Weights of a small transformer language model.
Size: 8 layers, width 256, 4 heads of 64, MLP 1024 SiLU, vocabulary 2625, 7.67M parameters.
Architecture: LayerNorm before each block, rotary positions, untied embeddings, normalized queries and keys.
Each number is 200 + 40 x the weight over its row's rms, rounded and kept within 0 to 999. Layers, rows and columns count from 0. The size before them is the row's rms in percent of the matrix's.

# layer 4 MLP up, 1024x256, rms 0.0145, rows 385-410, columns 192-255
096,202,258,137,176,195,237,254,199,202,213,260,144,204,148,201,223,152,188,125,232,173,153,173,183,217,183,195,140,218,156,166,221,195,175,173,210,179,140,139,238,210,132,270,171,166,226,195,179,217,252,141,218,196,201,204,252,203,231,268,206,194,232,182,169
097,194,198,201,136,151,212,224,155,255,227,202,206,191,133,150,184,207,137,150,130,163,145,180,143,179,186,197,221,141,249,177,188,160,170,145,143,188,272,231,231,166,188,223,240,189,228,241,205,238,195,203,174,210,201,217,291,252,182,211,151,188,211,184,287
096,166,153,224,162,165,214,121,256,179,268,198,227,245,161,231,187,230,156,229,188,119,228,192,193,296,207,206,171,133,213,168,227,285,210,240,208,213,220,181,210,215,190,169,239,165,228,184,174,201,176,193,219,206,201,210,236,145,222,192,197,146,164,222,295
106,227,195,257,203,182,166,201,280,196,230,271,221,175,159,188,180,230,295,212,231,249,208,154,211,202,242,192,225,205,227,123,250,282,197,157,228,214,171,134,269,186,191,244,213,177,146,222,234,167,194,137,168,214,200,225,114,200,190,177,168,216,222,136,158
096,153,174,183,243,199,174,229,100,171,258,215,190,216,214,165,234,197,215,171,199,55,188,146,209,211,199,159,173,163,220,230,207,275,185,179,144,232,165,209,153,207,172,176,153,239,229,168,240,186,162,219,188,230,207,243,232,152,230,227,234,228,227,198,171
098,228,249,216,144,173,243,199,172,184,146,183,181,183,173,278,163,212,117,257,249,202,240,281,247,101,244,210,243,166,201,283,202,195,186,203,225,183,242,196,84,230,269,184,254,200,221,126,204,257,210,184,178,206,196,236,212,154,141,197,199,221,199,164,207
104,215,153,205,233,172,212,214,132,240,213,225,195,156,230,221,231,220,172,231,168,148,156,170,207,158,153,169,208,116,169,154,268,241,176,168,178,212,163,218,255,190,127,277,135,235,239,210,163,229,228,251,191,211,201,167,231,251,180,274,181,214,194,176,309
095,209,217,207,206,144,167,215,125,172,207,203,234,223,217,193,189,186,177,181,123,114,162,252,205,192,238,198,204,147,204,167,292,211,185,200,146,178,210,206,199,206,198,137,129,203,174,204,239,175,199,243,197,204,200,174,145,156,242,198,179,164,189,188,149
095,218,232,262,239,199,162,167,156,195,263,178,192,169,202,156,229,167,205,172,232,189,305,232,227,262,223,206,216,139,236,265,172,193,210,244,235,211,333,272,185,210,190,183,222,241,233,205,201,238,157,242,158,184,191,193,223,266,155,206,136,262,154,171,207
100,226,169,215,247,206,118,203,282,200,186,160,216,230,252,179,248,239,121,186,132,223,164,158,149,179,137,236,245,249,219,301,253,196,210,204,126,255,267,158,247,200,164,165,185,252,185,204,150,188,189,212,163,194,211,220,158,151,188,127,263,255,186,266,159
094,217,175,181,166,216,219,188,209,157,187,196,260,187,175,270,235,273,176,242,192,242,155,199,271,237,249,193,242,272,170,196,240,192,174,179,195,129,199,282,148,179,236,188,187,174,216,209,173,215,283,170,203,207,205,234,98,133,210,187,217,194,230,201,177
096,232,214,208,195,179,192,246,143,212,222,196,221,240,175,254,200,226,194,216,217,241,120,198,175,239,248,173,297,172,201,213,227,166,204,192,257,244,201,155,74,182,308,185,202,246,196,221,228,228,251,162,203,250,199,165,159,214,86,212,214,222,197,174,168
095,243,224,276,165,255,159,139,277,153,232,205,167,149,163,218,172,202,181,241,184,177,228,138,203,249,151,188,129,159,176,137,127,202,171,267,169,200,280,140,214,219,89,224,224,212,192,178,197,132,197,199,196,175,198,204,204,183,243,228,182,244,234,181,217
108,213,186,94,227,136,158,255,221,218,243,206,248,173,182,151,183,238,183,216,161,229,244,221,213,212,212,227,188,245,173,247,202,245,243,162,190,176,235,199,209,231,268,194,173,180,118,220,247,205,161,202,247,173,188,232,167,147,252,222,223,133,172,97,155
081,181,204,142,91,152,242,182,179,196,235,215,156,225,141,260,216,189,264,156,157,232,197,185,181,210,180,194,225,145,252,127,232,165,210,175,171,124,173,118,149,199,130,234,215,223,199,179,186,212,175,217,152,159,204,250,269,166,131,220,231,176,199,139,152
106,184,177,177,194,180,104,177,216,220,275,179,192,265,186,132,265,241,168,232,208,204,192,225,191,140,220,193,215,251,209,159,174,237,278,189,224,258,216,107,205,172,251,158,168,188,164,173,125,250,162,196,199,254,204,264,188,173,228,145,209,228,150,271,215
086,252,180,199,166,211,165,185,191,158,263,199,206,177,144,241,254,165,215,194,228,190,205,173,199,203,203,199,175,191,209,254,176,201,162,231,216,212,233,126,141,211,152,168,184,181,243,201,246,151,157,164,195,195,197,188,136,244,196,162,158,223,150,252,261
121,242,173,93,221,167,168,179,210,238,180,201,139,200,190,207,216,176,208,180,170,232,195,164,177,137,198,187,174,230,183,218,157,215,180,254,170,213,214,143,162,170,185,194,218,257,170,207,211,104,140,191,174,155,212,188,194,187,319,185,160,185,229,187,185
095,215,231,138,164,188,184,198,261,192,265,218,173,242,202,205,163,182,212,131,203,225,144,210,230,182,198,185,199,190,202,189,162,153,232,186,184,239,116,83,195,185,165,188,166,191,146,193,163,162,186,208,212,189,193,188,177,143,220,147,215,193,223,181,243
099,274,194,158,201,213,185,241,190,196,300,218,163,175,171,196,193,209,267,159,167,165,197,178,193,145,206,203,152,182,266,228,189,174,175,211,261,206,212,118,157,160,159,221,166,223,181,214,195,196,158,204,124,197,210,253,203,198,171,202,174,168,231,155,142
100,154,245,208,179,108,215,226,189,199,130,233,219,198,234,204,107,204,260,174,150,279,162,226,160,261,210,188,200,172,170,175,243,190,116,226,212,188,173,224,225,249,197,185,205,248,231,242,233,268,193,177,185,166,200,198,260,201,209,217,188,194,191,172,120
098,202,327,118,233,268,211,215,145,225,168,195,150,160,202,245,214,252,170,252,189,206,157,243,185,230,208,225,292,292,190,283,221,148,187,142,279,205,238,175,181,209,265,142,168,183,196,238,165,123,219,227,225,215,200,213,124,280,171,204,145,264,205,211,232
110,239,181,102,277,155,238,219,217,253,195,182,204,199,217,137,123,185,259,116,116,158,225,162,138,253,159,199,125,219,216,203,211,174,151,237,181,194,198,239,287,188,123,276,199,227,217,191,187,176,121,208,204,173,197,153,183,197,255,137,175,188,215,220,211
100,158,179,205,257,119,182,233,214,193,242,190,203,220,246,191,177,228,199,180,145,128,208,146,174,180,154,195,171,237,214,167,270,177,155,188,199,166,194,254,159,169,194,269,203,179,211,235,163,239,75,261,156,186,207,207,283,168,229,209,242,172,224,211,195
088,235,183,168,222,174,150,235,274,246,256,162,178,211,215,139,155,265,130,224,142,153,210,202,173,197,184,209,158,196,172,260,269,217,254,185,210,250,230,172,224,258,161,219,151,299,172,158,228,218,213,273,215,175,196,172,262,234,245,253,140,161,152,146,195
098,225,176,245,160,225,188,263,268,175,198,200,125,246,237,184,232,138,300,143,210,255,119,198,194,200,175,197,256,192,286,212,233,163,232,198,290,228,170,102,171,164,186,225,202,187,170,250,183,242,185,189,172,237,200,212,284,158,149,128,253,240,225,220,196
# layer 4 MLP down (transposed), 1024x256, rms 0.0165, rows 385-409, columns 192-255
102,267,160,139,140,207,170,170,207,183,197,97,226,157,179,209,162,177,202,199,193,253,251,208,212,184,157,198,188,199,271,181,222,211,223,201,180,226,188,156,206,218,176,180,176,131,207,177,220,214,185,121,223,227,308,286,166,138,136,194,216,164,136,244,126
099,165,182,203,211,179,220,180,114,173,281,292,277,258,237,193,222,144,194,241,242,224,274,183,253,195,153,189,194,191,205,281,208,324,226,220,214,248,226,274,249,112,182,222,163,189,238,152,130,200,142,190,169,196,243,220,144,249,181,195,172,166,247,169,220
094,182,239,154,185,195,191,184,248,255,215,202,220,124,252,188,165,138,197,173,200,233,215,159,175,284,177,202,236,231,226,224,184,194,222,191,280,206,203,153,155,218,119,144,157,171,158,217,249,223,158,193,159,217,181,258,256,246,264,264,221,215,123,203,211
104,223,145,202,187,208,162,148,235,201,205,199,138,216,168,211,176,199,204,197,181,190,218,215,193,234,199,263,252,226,274,145,150,155,166,262,257,231,196,201,212,221,193,226,153,81,187,166,135,170,183,213,303,210,291,270,211,145,175,266,194,243,234,263,205
098,205,218,256,154,220,254,239,186,226,155,207,246,212,197,177,91,197,162,205,169,179,235,275,199,204,235,158,194,190,238,200,211,186,196,233,160,186,243,155,263,241,208,200,193,195,234,144,216,201,244,254,238,224,207,115,197,234,189,170,167,149,232,157,172
095,181,287,298,246,211,245,260,201,260,215,265,261,224,186,171,257,170,158,185,235,164,214,187,252,214,268,144,206,219,185,181,202,152,241,215,205,149,168,139,199,123,117,195,233,262,201,215,218,205,291,224,202,201,202,153,201,222,255,156,212,175,158,203,197
104,205,175,111,163,275,247,185,178,155,241,249,292,231,197,165,222,151,203,283,153,150,226,179,161,229,213,150,261,214,195,195,189,242,277,114,218,264,213,211,218,214,211,200,206,162,241,188,152,188,235,235,197,169,327,194,192,171,261,179,180,193,217,275,205
090,245,152,190,216,128,181,184,216,267,214,170,230,230,225,168,158,244,238,218,215,188,272,242,237,258,215,117,188,231,170,184,196,194,261,164,150,178,143,107,180,159,145,148,206,225,208,180,183,204,230,272,239,158,148,184,195,161,259,157,188,214,244,157,213
102,255,276,143,204,222,226,210,194,212,182,306,158,228,166,209,182,264,164,252,258,130,202,275,214,187,238,148,220,264,144,187,236,253,182,211,155,157,201,182,204,201,159,187,239,202,236,137,121,176,167,164,251,190,215,206,199,202,265,135,172,255,221,228,268
094,158,229,147,194,167,210,237,238,241,134,236,171,251,235,229,219,198,226,175,158,268,278,139,176,270,271,237,174,206,131,234,264,215,204,137,254,209,219,214,211,204,153,141,214,190,171,174,196,166,130,152,239,235,180,223,223,273,156,205,238,291,152,160,175
093,238,228,303,241,236,180,263,160,174,182,241,161,239,216,196,218,216,229,194,161,208,161,144,121,288,158,173,204,164,263,147,167,144,129,194,236,234,227,178,174,237,222,241,195,197,162,216,191,133,276,215,215,164,215,164,177,153,111,227,240,199,224,197,154
092,207,259,332,203,199,208,248,230,152,185,225,249,123,219,167,161,190,159,165,173,241,186,156,243,192,161,233,213,245,191,171,170,137,222,256,159,218,218,158,195,154,301,246,180,258,170,232,172,167,211,209,286,197,87,249,202,161,203,169,199,172,225,137,226
096,157,235,127,219,193,198,161,277,197,168,150,135,168,204,251,218,211,119,189,145,221,194,219,115,174,189,265,195,205,254,207,222,138,187,176,206,198,193,147,219,244,93,165,146,169,218,199,179,210,215,158,186,201,247,261,230,271,206,225,269,258,209,242,155
107,206,178,219,264,196,188,133,161,191,217,128,200,219,226,257,125,232,257,158,220,211,239,205,135,202,298,231,148,190,236,179,170,210,277,238,197,175,168,154,112,185,192,169,147,233,155,145,121,236,217,229,222,174,161,180,179,157,110,154,212,169,223,208,182
079,200,161,175,234,205,190,214,193,221,160,218,230,262,214,191,163,156,272,220,168,181,230,186,252,191,212,138,194,159,219,206,230,194,233,286,135,234,133,247,231,88,249,290,224,181,226,139,210,225,300,212,96,271,206,216,181,233,211,198,185,151,234,129,198
102,286,227,149,207,173,211,191,290,166,203,150,207,223,225,171,156,185,226,200,199,209,254,215,179,247,277,188,225,265,190,175,180,135,211,179,242,177,187,196,198,216,219,155,144,176,180,162,237,209,150,117,209,139,217,250,181,226,129,195,208,251,154,177,242
086,206,274,106,201,260,260,260,184,322,186,239,152,221,217,268,192,198,189,176,173,125,191,206,204,170,241,184,244,212,189,179,247,217,197,203,151,192,183,133,235,162,164,165,208,177,240,124,209,185,160,217,215,228,218,183,186,227,250,187,154,235,222,241,159
120,133,223,133,231,208,223,256,226,287,212,287,242,209,155,233,192,186,196,156,124,182,227,220,196,122,274,144,200,222,243,237,196,196,178,241,157,122,148,199,222,242,228,231,233,189,183,179,202,167,119,217,205,222,179,135,188,298,172,173,188,116,143,211,135
101,225,151,157,216,126,161,197,197,217,190,263,202,177,203,154,208,194,197,195,174,296,200,215,215,180,150,180,187,296,178,232,139,122,143,219,235,193,166,245,220,193,273,220,177,186,147,201,259,194,170,176,184,197,164,229,211,170,171,155,217,203,230,155,240
103,167,161,187,177,189,265,290,203,203,167,234,266,205,169,236,161,186,231,247,209,194,163,240,239,176,206,203,201,242,182,229,199,203,167,178,166,174,221,238,214,217,282,212,130,194,208,232,160,172,102,221,259,199,200,192,203,138,205,191,207,198,302,234,164
103,210,209,174,182,226,173,149,215,260,203,222,200,149,228,163,201,183,193,198,251,170,258,156,227,261,216,230,180,170,136,179,234,249,144,273,149,236,150,134,147,136,220,220,210,147,278,168,168,175,194,127,193,257,203,193,225,187,178,169,179,186,170,192,188
098,205,202,286,148,183,157,282,257,230,189,236,228,182,200,186,310,174,216,202,237,195,179,171,227,204,209,272,216,178,190,195,244,178,185,217,182,203,264,166,282,202,266,214,252,139,200,195,234,178,175,208,180,181,180,264,225,205,218,166,184,148,211,194,236
107,203,138,174,259,139,167,276,189,222,170,155,283,209,138,223,181,156,188,267,240,183,242,213,159,167,176,144,219,152,171,235,175,253,165,168,211,190,101,203,251,282,195,219,211,166,248,240,188,212,127,176,167,229,226,163,125,213,188,197,213,231,145,168,169
099,162,127,186,176,211,271,172,200,129,179,323,239,227,136,259,170,239,161,266,221,186,170,253,185,239,228,141,145,168,208,196,224,229,180,174,249,218,131,207,187,253,128,189,282,172,222,191,164,215,195,177,249,274,210,133,190,201,212,266,236,150,165,181,185
087,118,218,183,163,205,240,180,186,162,172,101,235,183,179,158,192,204,249,243,219,254,134,174,192,182,248,247,149,201,273,266,212,160,244,193,202,210,238,181,228,256,197,126,118,192,222,168,167,175,223,260,197,142,239,246,170,202,177,132,255,161,174,191,133